{
  "n_kv_head": 5,
  "init": "normal",
  "lr_mult_o": 1.3,
  "beta1": 0.9,
  "steps": 4648
}
Each number is 500 + 40 x the weight over its row's rms, rounded and kept within 0 to 999. Layers, rows and columns count from 0. Numbers have three digits each. The size before them is the row's rms in percent of the matrix's.

# k: layer 4 attention key, 320x320, rms 0.0284, rows 253-255, columns 0-159
# q: layer 4 attention query, 320x320, rms 0.0284, rows 254-255, columns 0-159
# v: layer 4 attention value, 320x320, rms 0.0461, rows 192-231, columns 0-159
# o: layer 4 attention output (transposed), 320x320, rms 0.0671, rows 192-231, columns 0-159
k253 125:486463489459553498533463506454510494473471548440466540523501497562446535450501431582549453484528476434510518557446514596506452469512483556468473531520536577510429542441579508491510528507485485502508492496497546491481488544443561519470547499468467554548530444447492510427552495507438529582460496455444537490502576516485439495527478462496472493544463448512477488419494547531541492408519539507526557545467510496556494537518484471499551470503539506553502558566461495480509482474482541
q254 121:485531530471437474570527542514485538473492516412497442470514432510411495535511478431472444513546529518528487532451495462451504463505595487539520498479480492531517493583460504587504494522565440456497486540570475477458499579487499519450467469511516523504543515561500483426519516454493560652504437476484491476437443504482543487579474530545541508534497500494491422416484496485502499513492452453536514481499496509549527505499465480509527493481410507529532476445559509537525484505446559
k254 121:565523482420471473502528580527508488557545542457481497478533450507477519512469486505504484474488538480533430491409520490511469560523489594465552502540474530542548463564550427538516528457476532456514530458500474542479505565568446529401487482505582468510537463450537534497536467518565476539553530462511526528495480432549504505582432545458504507489512504517521517487502497490517481561485541506538520440554564512531487455501514487506547461482418504552508470447571480557538496479476539
q255 123:441495476476513473498478522494560493501458523520478431495456501549517509536491524469532503465524433550482560534464504530545413529380512531441504531560550528510553518423524500485475460503450559523430564415501485587527499449481515498499525490510540579456537519524573448489440461487415502516462519542499510494451385498475532474489483547468534536553558451516463478485597509550526530524470468490527483532512460387481452509566523476491526544497485452585493481526547498549493459524534486
k255 127:458441529481495493463576479521558465536525497497526454508497512531418608458492509458539560521592497523451573506487507527540506462467535585457524517442486471584502579449489544496471487519495596525530507475517481534482471463489544548483485534476551457505567498518537523493532516615548429551434448575566597444484423510466527488469536466520494497544501573457553500589571502481511511543466415475422474535539451485482456554411509521512494498503521484551505500515501489596518461518529491
v192 102:525504503530545513483489593475495497493473504515487487432464466491479547506553514566459527431536564547495539502493409473483549497430461517569514566469493460484536473465450536433441508447512443486606497517484431513459480468539449488523545502504533527506433532530482452465466550514449535497528575507548470478504535529515496477518447463567582504457523499538470442538557527467524495542458570421525474543531538584395498479548455479496510471536464536485485538512524619489523471524478509
o192 105:507601538472535497513485549481490490474520500461449519467473471467511505540552547480462541437537540511429559509438410498498563488463515474585513533494465503471479511515435545442410523478549413536585522501496477531454480469527456484543490487511541537528530473592456452479488588510456528482508527480566483446479534556547506516591487470578569552505504447529469428532517551467523430544491558421563458566523556535418482520502458502525508457497513509489508496449554593491494447520494527
v193 103:507506476501500507479525558489542482486474471480509522459460532514449479460540472516580561470520552539457473481528467487406463558512486434508498441428457513514428467469598496471517533487460595520525570546556568483447537447446519535473472524503547526464510457498508494526496498486451513566468432437459491475483516532389573538529489475413560525510476433535569571475528530503469502524546542501596526440478415478503457434539511529477591551514434510408544451476511565431469501460471485
o193 101:509457514487519511472486541511485503525440443489492519462446513507478511525517478451537557476444570536507502501525481475428496547513497477477552390443473493526521502471562526473513478489478555471488514527511546495444525434468531530521453539493524547460494441501475527583489530462466488568460456460457507504497511545386587551503449482423527497469524488566558552443514540485477555480520470446613494486449463442482510481472487532487546570501404496478486423488475590470521504476552469
v194 095:460552433494453475475501525517540440583479499488485529520476546484486477468468528441491490397529492498495467497453446567427466517502438512512539502441484517491553461436517480443494553514493557556524534441501470498537472534525504515514445520491510520489533495414544467539512484460530487474511435528497597526507473532459509509555543545482585509525427548473544514579539472485544535538521549519523454504476498560416465471461478479496522527502555450444532525459485518449467485522529461
o194 094:498530430487518523484491499509500497584448459464502530477498484525515471462508516444509509500513489466510501508481527574445464494553445537531481454461461531488515439440523450492493517514484478512510508489467484515466470548524533470489405556479478495492533475428565506577501443486498480407498419501522511483482482507463509476535516557507585516524472585525566536602520465514536559505535555522530496518536466511467460539386509462490488538487530429515494502483478529416482424527565425
v195 098:543484514494477552520549450441498443507486454559447502530540415451463522502544456513518507536582506434490438524531559391464513483512512530462486466455550470530471551485524532571549404562483484487480439505537430474435498525506472464567497519453457479584513461549588520530474546555465542480503496449576535431512499538424544561433474455471499464461493545542503573466533518499527527532504582501454548495472516524546477496487519474524495485453477462510504479501462446434393509494510562
o195 098:544451495550456534513547488458477460517511445547433539533514428458426519425528453534496500482558485515454445486527506425447489477447545514471467466488542464519493520487479506561519498537509531510439420493546512467462518490494404468550515477436514521476520502526552495533426504506465519452583505534518533413508526565470532507481471473480488475460504540533444529509515529496455577508483536547438485481477504515518476490509448467477504530436487453527533494519491438417469510460458563
v196 099:517518518452433542524505511520524479609586521551524485569446526491463564571433455526593442590504544541546568507544451495588540546536494455521530615494502472467497486512558512435519556418536525543536513555549465485534509508495515534516467544534530441594500468465549507449497458567530410477532484449534483502484493481496535488535433436479438485535536450438523477470457511537485505548487460499489518505448498479527513501507450536454521471497529499440553453485518637474500558538467483
o196 099:547499527489467498537500534495548508591541527549482487476453564491504547503423463542578476545485516510540519475524456525557500563547494491570508592500504521415492465494598523408485543483499563535583474534563477547526528487534526497534498526535492462566523472501538469527519478477521414432499495435505571488456514471538508477484468460503468540506498499502501507513465580577484459514464483524513494498498485437464500495501483527463497468510540529452525412574527567539524604512452478
v197 099:463513495537490435502548481542535570534463487479521411411453508520546516435497470423417426492505561476497466492467454499457456533487516485465477491499532489493478481547477522513494445582442604495463480494440517547528505515577531417504566522553496440521537478528465409492459545488495406590539470497519494439495481491492596522502487488491462521497535464546531501536487481456477468458476597517487461459491403512512505564485515456504528461556503561500582477486501501536485489402487537
o197 100:487555477567467444437497464560482554562484485477509445492440515507504488481563431428421448503491544463461466523500476538484487545523520463508507516536509430463480456519441510551561459563468604508452485474486481523494507512573542454452522514529514483520530506458432455496444543479464421538547444521518514410465483498517538514560509523503479468493501452483533534519463453449505476522506528541539518445459456523561501495446509419528529467531505580521507514507488513502526447435463527
v198 099:534489460494528558517457506532445612531472515531502516501583417421533463489478562521416563464454504554488512512505551533517506490515584537447523538556510549518508511427462485485477547491564453456524537437498553474565476464510483462454492503469520447523515491504512621465476487492502466518559470527582493500443495551532603533516537452494518524468395533531597451538461536505501536466496507494415448488476477474463488503566409488486574403467557461489461508575452523519474477446438482
o198 099:494555522551493497530567537485490560548482497512551492515573429456546470502480535510405503534457535554506523549482560516539550476529569534456495556516511500540490525466483497486492512458516440477565462506528539495539494440505541538421456448459494510565523512453481606504475474514527516481535462518600502514471531548550565544494519500521566488484469512574501423505462505502530523443492509465456497484446498466469534485532474489507538442427541449509489492575490547506499530456420493
v199 099:544467604455491529496472475516472474520523495577454422505511488496495398504496487431486628414522533407496530519541462546401485472544498518517483487505475497496538487495421507486498462445546551506523541458526545431485487490510499510483543414525470448428476420491434499518534566494523545554543520536524497456515475449496527466539508490494500441533472527530452524525434502531465426486480525335514479545464538551548502492546522463596477503529504525474481506527498480495536478455524562
o199 097:484464619509470528489514496546475490517546497516457430475497465463484455493506512458514614475587488461551528493519414525419475469537499482540447501476517485502564525513412481473469408462520536531547537461561550477502431418500409514484583468489512473468448432436391483541539524527545482553553523537517496525500514421493484469558518554492477466503483495572445537510502485566530505493508482364467498489448511541514551506559510471533467496474504522450455511526532499478513499440547577
v200 098:513554508530573519618554493538464612472527494423481521496569535502453464535559531505508534497489549576470501500509449459508462521510491514456520508528443450522531535449540504502567496491479569516483503452459437455480537441572494529458528463444493457545465466483518552508473481500493519535466483493521521452472510418450430549532518540527527419485490480473526573516494543501505476565468557581520478563447553501483506544455452509445519509461571515582479459505533572488520493557522427
o200 097:455556486564573491565511576449473563484484503461528535501525514527431454502540546504493520489563488493459477507551482452499498451534528515456521507530488493556495535494567558456539507498462545510433445511468476433453543471562539515497470466483461458546456492465509514532494544515468493466482494466506454536454505467455473561468548540487493404518496459497471530533491549529454482428483554508493541525463522460479482536430429476439469512505555499521463508467501536476483484520536384
v201 096:542506513513568431446449526495554412421456534556501521482469438528538502461538452534463497434475463380510493536509494464508475512459507501511502573461513515486536513472509536517462502533547471513514558479551455453506482486428511486537481478561558427488560464507567477513507510489533500441534605474501478547432511537486569425435425537503418506530535495501525479488518486538529526480493516490570530542523513508510483495519509511533447467521481473497534523451484527486463487567494501
o201 096:571520538491554466443429522541523396440484478473542480508477470502528509512518425463420497454456525453425525488516453508547503506413524459490519554515499553495554547446559478552472487487533475537542564452567474518550525469461525451549466437531532464528581498503602481553498474457560515458483587513513544497485524517525543433478420503542461467564471492480540478519485465487534541570482491519542456543477505499528494537501541511600479447531500466448556499480467461420496444553486504
v202 096:477478598501500498547475485452517525598542512413495538466395485483525514460480503474441525503504487465477514387470547501531499509582509442499526468492475518483562494495449466499498494617511514509459498521435538481427570546556521478442524418492389527541568489436456490527489509550487526432512446510491499445489502532513495513530496484449507501500453513435529444547492489496474434472524456553462542500507519569519535483509401551442464537571464530535434477533490559468532504415488522
o202 089:452481546443518488514519549485532509570542489418529541500440524509530554482470463468440521528550474482531515411508561491530551494538439448449493486490445467425545499496432447424520489550517514514421514541472497474435539542521509495487506471491454517580524532467433460548519506518505493446529486506414465499503532479492470484521492509441532531509481519481498465498476464500469467465527492513474527478422479583493568499548429517482471491572489470554480467527445532499483476453505558
v203 101:519498510475490447443475447536570528542463451483580574488507443513587499522491486548507564434515539506485503479552501466543507481445540446547526426478549410485474538506512544492474565563506500513464484551604528537505517491465508485500451483497494452488450490556508475474575553501472517518483470498435493479478493440538451528491497459543477493391470476491513493493475456522522412539447518475421512490487528477487464578519487453498510545544511535568516473451525541508552498495490543
o203 098:463494499500470490451472440507567530545491488507550493502550479530600512499486510545492538450534461532479527472584485479540492473428538463541521493438546440489507541549525525514474562517551536513451452575600492475471509441412560443519453455450541467498497448503508482459572536525437553523509508517488492491497415441500495493521517488522458472383464490433548470513490453508547430533480531499419515477455532482487462513521457498526521537518549519564473455404541529521513464501483504
v204 096:570507564587558498524475511497482419501443500533559483429534364501491465490536447503519440525436511455513556505398558473497424561489451420461519486455479488511441546424440457471475515563590469516457516478483462495517498516497535557457506504500466541530523488449459541523452501449484496518499533519527513354511454448489564432523554537591609513505409443521562507566441524569473453549539528509535442504593506499481492410466501472441477469513548484458472498589507463532476466483436535
o204 099:534497519583550506500496523548461443541435500545599490488530440501478485454530435519476502544488501487548543471449521458500453539480459398554543449507474516567492537471445485470508509536631456528492525508495434461498531492516515553408530519489460523540498532512471532568404509474482518590548537513538454432509428466479541424574522498547563467526451453513578542589432540569485500485508552506489488488578537518470481514461538466491459503506534473495450537565522457534476466501480504
v205 097:421466564556426572399525508552565526446518468451571527532451527464606541523522464578519515452514513491486558530520452499478526538539502463500485473479473477498482469533470444465554468484515517448495532531533499496448531557595433471523502467540494504520482591568495523486507552481624568518498526548467484449537515594445538491465496490583557553582485442496512522602512510451532529529450505483507512537424536507477449484469453505473443467523527502547545515483458487496472519488429443
o205 098:464442577511438535454501501486555551454508452380505507479479534468563517508529476573509467507466473445518529528423471493472459591545507464545457461421455543431417442525445492540527481475506523438486490505520546504484473547552463490472500493483499546500504541548459570514553515461547573554492487527499486453484530549441559467470536516548531570518490435480503495551488527444545559571477517504545546520396521515498390438514452514487466450463507473547489464457511512473519487499458419
v206 095:471486447484501510437499516457480566506423485527464541500407488531549489483537500469515541547570475446535458572457495492469535503490533471461486549522449537490511507497492495505499437535520531468503458484541487541541469571459447524489424518458372554551485504543490483543487525506485508445563418528436563488510478509499467503514501380489521488541475420501499416512539514466488535539455452483499461482529448465502588533466544497510433553492433552429470435496514504494476497470510457
o206 101:479501479466494570483514502483433549505443467504480544502474471529516444501505487467511562608510484427481425573470512510445505514440519425472498506516421574494448518472461514524483445490548469462468502500530534557503477574415406508471472508505409575552516485528567458465536498579476531435475394504479529467529470522461448487536511450464543520536567449486487385492509460533487524521466485483537465502559443438565602578457521507523462521491472521458485485506524490450472455476474437
v207 101:527477503477497497506594505494468505526548468578498483522543550466483532403539473513460533482571482482490525498512393513463467551444512460473516483493543591492502475497531410404533535518454530518512440505534517523385490545486515484497464509510420536495545581517423436469501471546416476518508474429504529497525499450486547457459520483430441422489467481516531540490511534479515487472458528560513525554455496470499478467399528521483453469496498420532417525444488539547564483506454536
o207 102:508468536501443495453493567531464554488518464538464448483517564483589494467558526449488492477557444490488487506481454512495467509465435498471534478471496575452467511501499426428521485476521517443566481487520488489425490529478490450558483486539463530483524537487495418488422473509443471516504482464464486480516462443471561463439542491441452483537476449479489499519496550487500511473503494515561467530441580462512504466420512501466494509470457501538497544450438455521468420502514493
v208 101:544492553457500566520492464508541576519446502409530531445488513552550480566471541506513515441554527500465499527498538534459510507542503455505512437461511587493551487449476533503471470559519511513490476535479477442507543514520485544533528442433554463498508458613496527495493431542444513455530468459513454495439492522383504538494499479487574489456546460475488453507470447437534577430544482539548486450499640514534472479500469494551452568501542495454491510461551549476503477540488493
o208 099:544446550492506520574488479508500513549415425461581499471428517532513545520447476488482522490589534494511548595504495499457545492519545485520480485492552570558522531473474529474465467525571536462463472500533486519496504514472449568564536469401514507495457492528475495500468431486549527391537478460482466563491491503424482482458476513552554465435496555461455463521497465450513600430484484502545534426470567505501475501492435484517510579551505472483477507488545540475518472560494539
v209 101:521486498508544456478530450552481548443512461507463560501474544489575533501509524464544444556518479501492526514579523483502584537482568517468502525557437437488510479487469541544510632538460501454452439514517559523525471471489504516542516537478514598400511491470462438530478536487539431621494550456502532492510491507454579519488499431542398518417509529572507526536460535502470550468500438532548481439474506528501445404481455531428462507497493551497540480480527523481539507457528461
o209 109:463419475519558466503548443527435493467534471499473595541530521498552496469496480508542451573513514457436481556521506510532556545524582486461541543505476446435508480540456550514475597540456502454403466510519463519522484493465550529514476518505525586492569490447478495507512547493484463557472568462554531490532450525465546513481544470552423477478489523596503490513454525528444581516525493578610480442464537505508445452522501544459525497507552506490541422493508508461511462515513493
v210 097:412502504418502512555494495467538467485548557574501433515531469478575508509490529467557508407505421538487518486433472508465525490553565472476498504536490517469509481556450435501480512618481501498559507489564526431497521499449486564478497510459482442559562487516492454450444530523552387505497562480501487519499575526506515500457580567482505474494503544480454450515480511527511482448480540560517454460537585549498504511521491462522504572494505636504553554474495492538484483576485520
o210 094:414445505427460559509512527456522421532530535559468435467523485504546547509485513533514511419502488505482505490427522486509513488538569506477465487554472467429453469583455396495503527536538528501561507523618506440490550515483428540489506503491485427532485534481448504465440512527565454499503543538467461567512559568500493495453566548473513492499491540499515475507500525539547490461469515619548423461517583576506538496463479470527491542531467570525566569499510492602483492579509487
v211 099:524471513452531453454535391479512483442443472560499481462429494493463492541484476489470490605487459454424529505467515486431498414525494545527535497519494563498577517494502515538428491474549412484421442538517470457516504484484521547460475525522480483536528482570533428485539512497563496504501459541559454504469579448540540480467476437549464446509492462528477513480556508501425547530515562458454424548568496494510455471493488520478516486491485485543522582469497478511572520459468479
o211 103:534472498473473489469563424500520467426467516592554515502468460489516509579484536452410488543474473492439506566417503497431507488533482532511547510531498488463643546549504468494485499491542427513437456518546496427493516485502515550493463483536520527592494471540540453445532510530502514536478520556485490480491563462557553473505494453530476457483476462515462549504541476464442527574540548517435461503552475545561537467507520512451537482504494471526573598466486492498560492474482477
v212 101:548525443583466532532532477545506486489461484460469504510477523551424500543568544507507482541512570490505471460514495521430521455489504510527540482467533546494448491460459531504530462445492507549528538467590599494525499482484498478495481501545507479479494475485503455513480541457517387405519502523399457494487547458498563543501500466484512537476538566505490516489537530484504494549500468485497486597497564515434472532509516478507472491507452416610528485504475508589479491525400469
o212 096:568513456560478506520519473540518468487472508455495464525502550529427513525559486505491514526485517508528492481511491528494544458477518518527524464456538587441482415471421565526519515485528472551501503430598562464518483505528504525504463491512471417510475482476450476549442557453492419445537497503442453510507537466465571537485523413492523482519543532491499498500476565512504500533571456509474469552519523525482449478511532475538517513491459407595486458458468440575505510496456443
v213 098:508491428571586483629471442516447561542514548486575541499456516486503546437504494467499463491497436417529524427467455487469497482532453547505498493491488525509452514470513539577506562541518367487540448602488500448508536468461509493455440444490467495548528513467517469498372531540530447445514423487513430496544540448483505410485572531531518586522491471523500539497488519503501497459534499482573478529509524484532524499443438471477483485473505569513515472468478454447543499461508552
o213 101:502489394570508524565529401493452558593526533458540518518505529482497523486481471513502448455490466491491561405504453469486500461524471542529500508534470496518495492476468532546490532515560402503479487637427519497503554449480475529453481467523526481498519529456492482527382537525545474512528465503489426470576564440492488440523509486491505552493489446506508476480503487473481511460526509535508496497469506476519570508409423498486491501472498466494551466453541456417547516480533587
v214 099:523516497506496455522456480427498452452524473530494560513532508510428466509521485523472531496450515430499535451455474562543479509499510527535500504468501413505541504465464491504561551505425544522447538510578556530450483545510499505466508545443477502483580544567418465502509526551521453558491517490469560551473459531457508490461456503455537539500452438508466444621511464535521595507550477523465534589524495495539563484439462458471490517550493491529468461485514530540436492488590453
o214 102:489534419540514496469460496491510443430540492561512543457481507518446445518528539511483482485466487470484571437544502511538511511542533510527574492463454409501556536460477492438547575462483550547434500526591522509495400511482534503519524508483520525475600529531477517509481494536490492578502458488493547556454423582450477421489465486478532514456434440486462476595519410513475582412499449539402544512509464503537569475428489493448504523553464517542458467468483516506466477476591454
v215 100:416514493520526496496489495488531412604475535480502490460503501580515412507513522562562442498484466485503456481534527470421507430505526497516479438457521508484440527472428503466458399506561453496491535461516499547492501491460507468482487526506489523508474548507430498506518493495511464567440502504481518386557507415518476523498486476517570495417532422498523511549486507511471490445485598552513529527515501523423542460527470519576471447499523583540459482501501521432499493464594528
o215 096:408504498513530484529523506506536448585513516478523494467503484556516441519522529526517474518510462458545508454531527487427448432487492485510427404489508542514447524502430561506470431517558446464579520483508454565516465477518527474526452544508504508527507514535438484549534461520468482582425518475479512448530536441481467518515468493520517487446594399520521524540530538514474483514468536505514575466481504495449529482539495498571490434485475568518464484527476535460508530509574558
v216 100:535535504445504410548480460539452488501494528459531524540587524424468470466482477444508451493492464537531494483509586465521554497548542483546521519485518444485490468549511573599540446522473589543531490514627498515430465449483521462493523517541627512469500551455486427516532534530537531464488491507405580541434480507560526485503454473463544491530509450532580411475528493478554484463561479475500439483450485489480492532490519477514533481477515451456483505516502486499559486535483497
o216 092:521596509459525446535446448480450454519455483492508546489571505422528473441489549452488532510479496575524502500561513497471561479535565544592529497467507501468535475485514501595526438503463519544506463501613461484488483478449552433462557485546538495465527551430449444507476530533544495496493527492441555495465470527599490465500454460471568499498500453533531441498518471508559518483486502528521441486524479513460473499478485503552480480485532483500464490507514436489537477498480486
v217 098:536511479474495504599516483473543508472478483571524442455517507553512464577533444462552568421461507507507515427492500477550560611479538540519459490524513487513528581457468496506606471485468456495519461427470532449520518485496513412532509466523517528524483473513500481482488494479557453507515499536486473528459460591523556541557550454513539610491578484498485485581484491479502532499467548473560492568471500423488510491538543462508490417461482532380505525508509474510501517469466499
o217 101:486521476467524512599565480491514526485488430546466472473493490533541507522547425472546585474478485464544519413467494457595537516508518535601495446557527519519504580463473582488620489488472443514504462451523522465527522521514517465498512507497491507513498498472494512472475514483562511511490507530501497546509471621495508537530527426529503571551540482527522481507512495540481493543515494483560525545431535470513484548524547503505492416471555498430478532499517470495467501514532487
v218 094:525562453563572493500508547542458484498520550516523552511560443521544493540503471552507508498538439503484527517464549524512494550543442502476532491560529497545566491533468476466534477525512529509513524571522509532504440533526517507460461484484485554491457466521497495490461493490517497495464460467403445480531527506461442551499468486451517568456475504522568499424498529436459547471544477499484494492471531524480533513556539542526540554602513481564515529486464444541497529447416478
o218 095:507579520520525475566468521537474508518522614483513531463509448496514544491554469584480505485477482516520514547421562493473476576557470489470497497548525488578570498533479488496549479529536501449513523498526512470488494538585511481513463472514511458462463452602486520469467552484495522482508484523484443486516484523511495508422482456438500498478537555518529514397525526472461521510497470514488504501517484524469478512518493542489569560535516542533464521477479484468504523507485448
v219 095:522474431463477531443442409501415502555509495517434541523457549544528537496574496473455503454449518542509449501457498532517466571528496509475470495478522482525478429475477545476496611521505485515437497573531501535489548419482500433556523559517447452531495507500460463468514471494472521452497565531500553408529481546563454451569452540405490456505479536496523469447581531511429476558456503489489537439537508593525535535557551520504456430479436470506473501487503599432529499475536495
o219 092:537515459473488555460402442512446469520550571517401526480507566517527513500494537456492525422461500510485402547464464554528484555470516475410464485478522535505461497478532539475473548532474509584412502476515508521529513454472521444547525497494405422566507503503437482463499497550488531463451561546540505456497457530529494413513425532420539451483476487488492473530575511523460485504500509501440478489522496583547493496585525498503480481457443477461495489473470546470490501492545515
v220 095:506507538452459522554472504456464516503457470438485486461520488509542459571592493476537542441486467521514451448470520528575446472511563514398518561543550481533506492555495496452587573480488516517503514411447445520528495511491535516522556530556471503523481403551527552495502535462461489573512456440417544487460423499510526523458555474543539583466485430559425510466500518489484553445453531541431533574571550431506511456524568470591488560582507513530528478511482485534465483522487462
o220 099:471506510489444496584507509548467470492495435437541440547520476507505447591612433521555505522481460517505436434503465503596512468543576501459561539531521432564466543534475570473627534509457534498556519439489451503510495492540523550524499514501441506549477441541511507503477484454485528570535466508432524547567479552494510482477531423540584531504552537521455529472514531517492588526464553542469569520504557440482555481511626444605497534520500479560509509500479492520445523526493472
v221 094:509532456470525521502445510553512495546460508468502464583502499528456551524492506528486539528510435513487517523512507522546501459494533421508497449473528524492499489508509490569445541599559592528485469498598456520509543480489540531498479566500551493451482500560549512525448527497432448557501473514423481432487498476505480575501553482471585460563496415488460498453549479471548496454486450544487501521516532526489554446465482519506489549498433470465512448467476505522422479547471491
o221 096:512528496520522526550466492543498531510451462487479510522514467453438586518532462514519524606499463481502498579499462537495466475460552483534546467421539528449485474498530521574404526575514519446481518474547469544447487496510586516526474572548485437477493498518553494514458435520432452550464449462405480498478520495513451533492509526502533482529537451475482449475547468483511527481497476479517528526487582477438591432447497536481453530495474512467455449522478550467469501534454541
v222 095:494523560524530489467561384500524545496464428469513540419435543526480474486495539458489464475526532505498481484462493530480451502513527571505526571468544529495452483527503453478478449481622496508470578486480455544486522462509538563551514521452460448614464485496509516440502478491532551518521616494545507428475488508473472519496526504581446449539519529523493506512493472501494493522527535556434509517496456579478546507521505461479477565495502518492430471491507505497444505491459472
o222 092:421539611527482532478547413505499492486473453500468480445452555505495510483551485483470439467492482493549440527511487525440466499554512511479511600447503500468468472568533479507482441494564481539495572478476461605487481435470514578548505529471535467588472462502529552478490486502506595537543538499540491495543464486501463505506507519611433486506532494560528504504542459489461484509519522547503540469502507564445497497534511408456499524508502488477443497530434509530503505497490453
v223 098:491514434472520509624566556517419564502550476527561563515442510486569526479518447486527478431509490491461432519492515496437548434459418550428497474516540474512509500528498495515531466538591449469451558524485507529496483532515483449495527572508462495476510471567473597524608390522580411445483485491520497470643496556456532508523458475491461475447440510521471483497499505551515506512519526532548514506493564532524461446544445571572483501523482433519511511476470502568502519555515463
o223 099:506500381496480506544504519507467571467532450517551513474416486476509455492517503496545515481482486479441445556438504514455540472493391573415449508492515508491481518539531493500533488537629392478396535488484504503514474578519497443487517550502511534494535505527501576504563437536529476491499504522486446519577480494470499536516493508433488482471447512552465485540490444585501488541506497478570495500525561520549492505576450548522476514545442456473472491524450470541464484588504480
v224 098:517499453470442568532531462621490493427478514543466416490399501445566563476518481537419470467567442480493495455560501475509462400495509576523515501468486482503546508537464564484473489530495477499552519531501545546461528501453481545531451522537458520502381425618448542445499518475413545518494504502563475574431491497522569452519452503535507455444503582563525414514483501554478533511523508521578508484463510462520495538499514471485466417486538563517564471453457518459536474596445488
o224 105:538533465446450538538492454581528507432488510517492454542420489506552500465513531533466454453567481499488479492506518474515476441485542527500467505520451454540486546511449516482463504495513483541575470492499555550495550501465439515454496565548507498507401444531462534407438533440464498535546517469519478487504492460497585486521463499508502504446491559561472436546454481520507564510543504534553479484469558514550492522512445453480493450503505555517600484444487463433505424606441477
v225 098:464538481530412505556476475537509472552552480526453474534478488568450484478473510478518484460493481581469517417466529474457543496508503511517497473502544463530492529361492540538543516556523511495474547506451542444512441481483473485479504500458507531477514419576480526520507485553434583467506456508451473567467479515530522483527540412362528553501468483537541488447517490410407493480481449470516461480526528620430470488532470536578531480450519502475474487472504452479450508481519415
o225 096:509516530511446495555469456458472502615567525496466474500469499558470491501512517456505506532427523525509525470450512483465505468491528525485486508507561545509542485431484546521514494506508546435461504494461554445554484491510499449487512410461461500489454412569418474479459535580412513449472464486455465589454459555532500493480519423457537527510486491512570490475539486453403514509543502454580480515520543582483460479564498556610516515457505529462503497450445467501484521503551421
v226 101:477481450469512552515420485496501485381395518467485474571531432496454463496521484524480485446472491505488516513455524542503521492457604522467490498562518465509512512470524501512459483510487511455532456558517554506577536518512494549514451477474449462499430470514532433523521532475493493468492473470440524471528503531516544569478512618505506473468495476503527530554540474488563519548434441498419509450498456514487565531514460424501504564515513568518486503451469563494495483507525506
o226 093:501450452465512522541450509504512447397448497494463508527505464483478504501546547488497533433523446533466491514477482520490501469438581525466470527581466458529516515506519477487495471438444528482466448530505530525554538510465453561538495460441449491452448536481552506527515516493500500431479465484460526466514490529473601560538534585467479494453493460463521443550518484549572462583467474514439483508488497495460568524478484475436485516509533508514497491403478526557499506484501516
v227 100:494506547524441431535518442518543566413517469502520515530518453523464524417435510506494493508377460539526513554500498527529508544447507507478474477537449475492512513518549493513476385524463492491482438570498525536365523506438506444502502485463497483542495493435464517539509564495540433527515509526483545545593454519459473470499573479514607509489473528455427521503512497505435420504491507515511559469583528618540504552512445549513486520513610527439467504503479456467510518581562540
o227 102:562487540519448456500557436498523542425533413485512511534547453528484519425471491550531537507407429520594528527503487513537523533446523492498461467499457487451557477534508505565502396496472496473499499592513538555427536505447490466505542473510495529550483535434476544491511518499517418596476495509447487568576445509410410502523537533490570489472450488500444529540497512471443415502502506525555515442512547590552486489463500504536487481525505537446472480524416489500461506553573529
v228 098:467533510520580510562518542419541467492560489502501454468443497409508523538464485453564544414500524459481471506501466542460432569516554477451518482500505538502588413477434444461377477502518537513485462493464532501441486516451489546536452457500577548554540519537568358499476517559473496504479491519539545544575473435474473523512487513436514457466453548473472537422477502492551503480472535516504498481504517510483497514475520455487479513436511544529546490544472454547472501558504448
o228 096:443502524494517495551539528473530464472522509480525417498484536436574489541466413436543517446502466453484405459503478523442465562507534517439539434493526459463539456495418394515398493490533472463503487494486507513447478514526525572499458460534544519503524499507559418525488454554520459550481477565537496522542503483471490537513483476435554451457536537493497529412475477466550540515431541484505456499511483523452544511469500419501490506458525483540562484535475467553461502551554453
v229 102:498486481482495537472513460485506496550481494410462532396437483463493529541463540471491597483444473526499497482413419465495485483541490452574517513543466477513479495508558502489521570526488536433481580507516510486551459424489496467513530549531540469489547503560481488476498524465432422514492567507532521507506500470500500497526523519441447537558483464498486470482523486538470492451559544515440478560539515465473514582536482540513547500459475503579487489454529537512433467578511470
o229 101:450450480505486513463573438461492545517466489455483495370457446492430543513439531506480567492432534488507538512487522430481487464536526449533534532521544437546511487500629482484469601512489497458447547472532481476474483458513544474538489548521516450498518472554491490464515540470480459446456546472515512484540470500520515469438497516440464492543505494454475497464538511541496499410547549521430502518540519472449500544499513473507552475534451505568474524430523559533449415567497441
v230 096:546462487573464494528500482504452527455503478455502488446485474541457484443471611495527487519512521491436577459482527553499601523538511515467532545484481468490496533496469537454483522534496454517500452535513507506402500554490475450511497433513428536474476574537504529485510482491466534452542499560574470523554513495496521496462512459520523446507445538492487529466479528437498516492456569565490610488563531420485542501479465422595469546509551479487444478548499470485498500490503568
o230 097:553454493526471511515515551498463538484542469453529515500512490534408458509429627554518451554495541558424480442449558571471513570524494427467528532474503470428538524518446525514504538533535489537495453505459554503475561550461497483506541453494435524480479549532514500438527468467464547449491508582519473497532493486454518474481481476483486444495466474466473506485491512451476535521520526516450619515539505452475513518485430439535489489512553507434481514548520457497489493487517566
v231 099:480516502479536452451498485589504454481479547520462452443557410453601484478521538484564483541620495473552419571459518571524514521463577525483489575538474581522541430458476485489456576417508496462487557545475461526456492456471489527483562551497528434520482512492454502521471514465476514458563524473496584552464494423523485587495472532467567538456469485540541520540534532483558462536488457530514507553476531517571549490569477527524525506441527467498498515509548516473506481462490460
o231 106:449571500500535479452478548590473455544457552571548419466565407460561537470523498534520466569547492484535412567498494540503502534514514522471496531494491551545542486439445482494461543456462485493469495522478429547476499484483503549474506518505485441501522503533489513522470509501515541452522508445551549541488500491517507535476492518460600528487502487518519519496543510532531461513469466496492523552554512496530530495534502538515522525429513529472490495481521549451482521459526442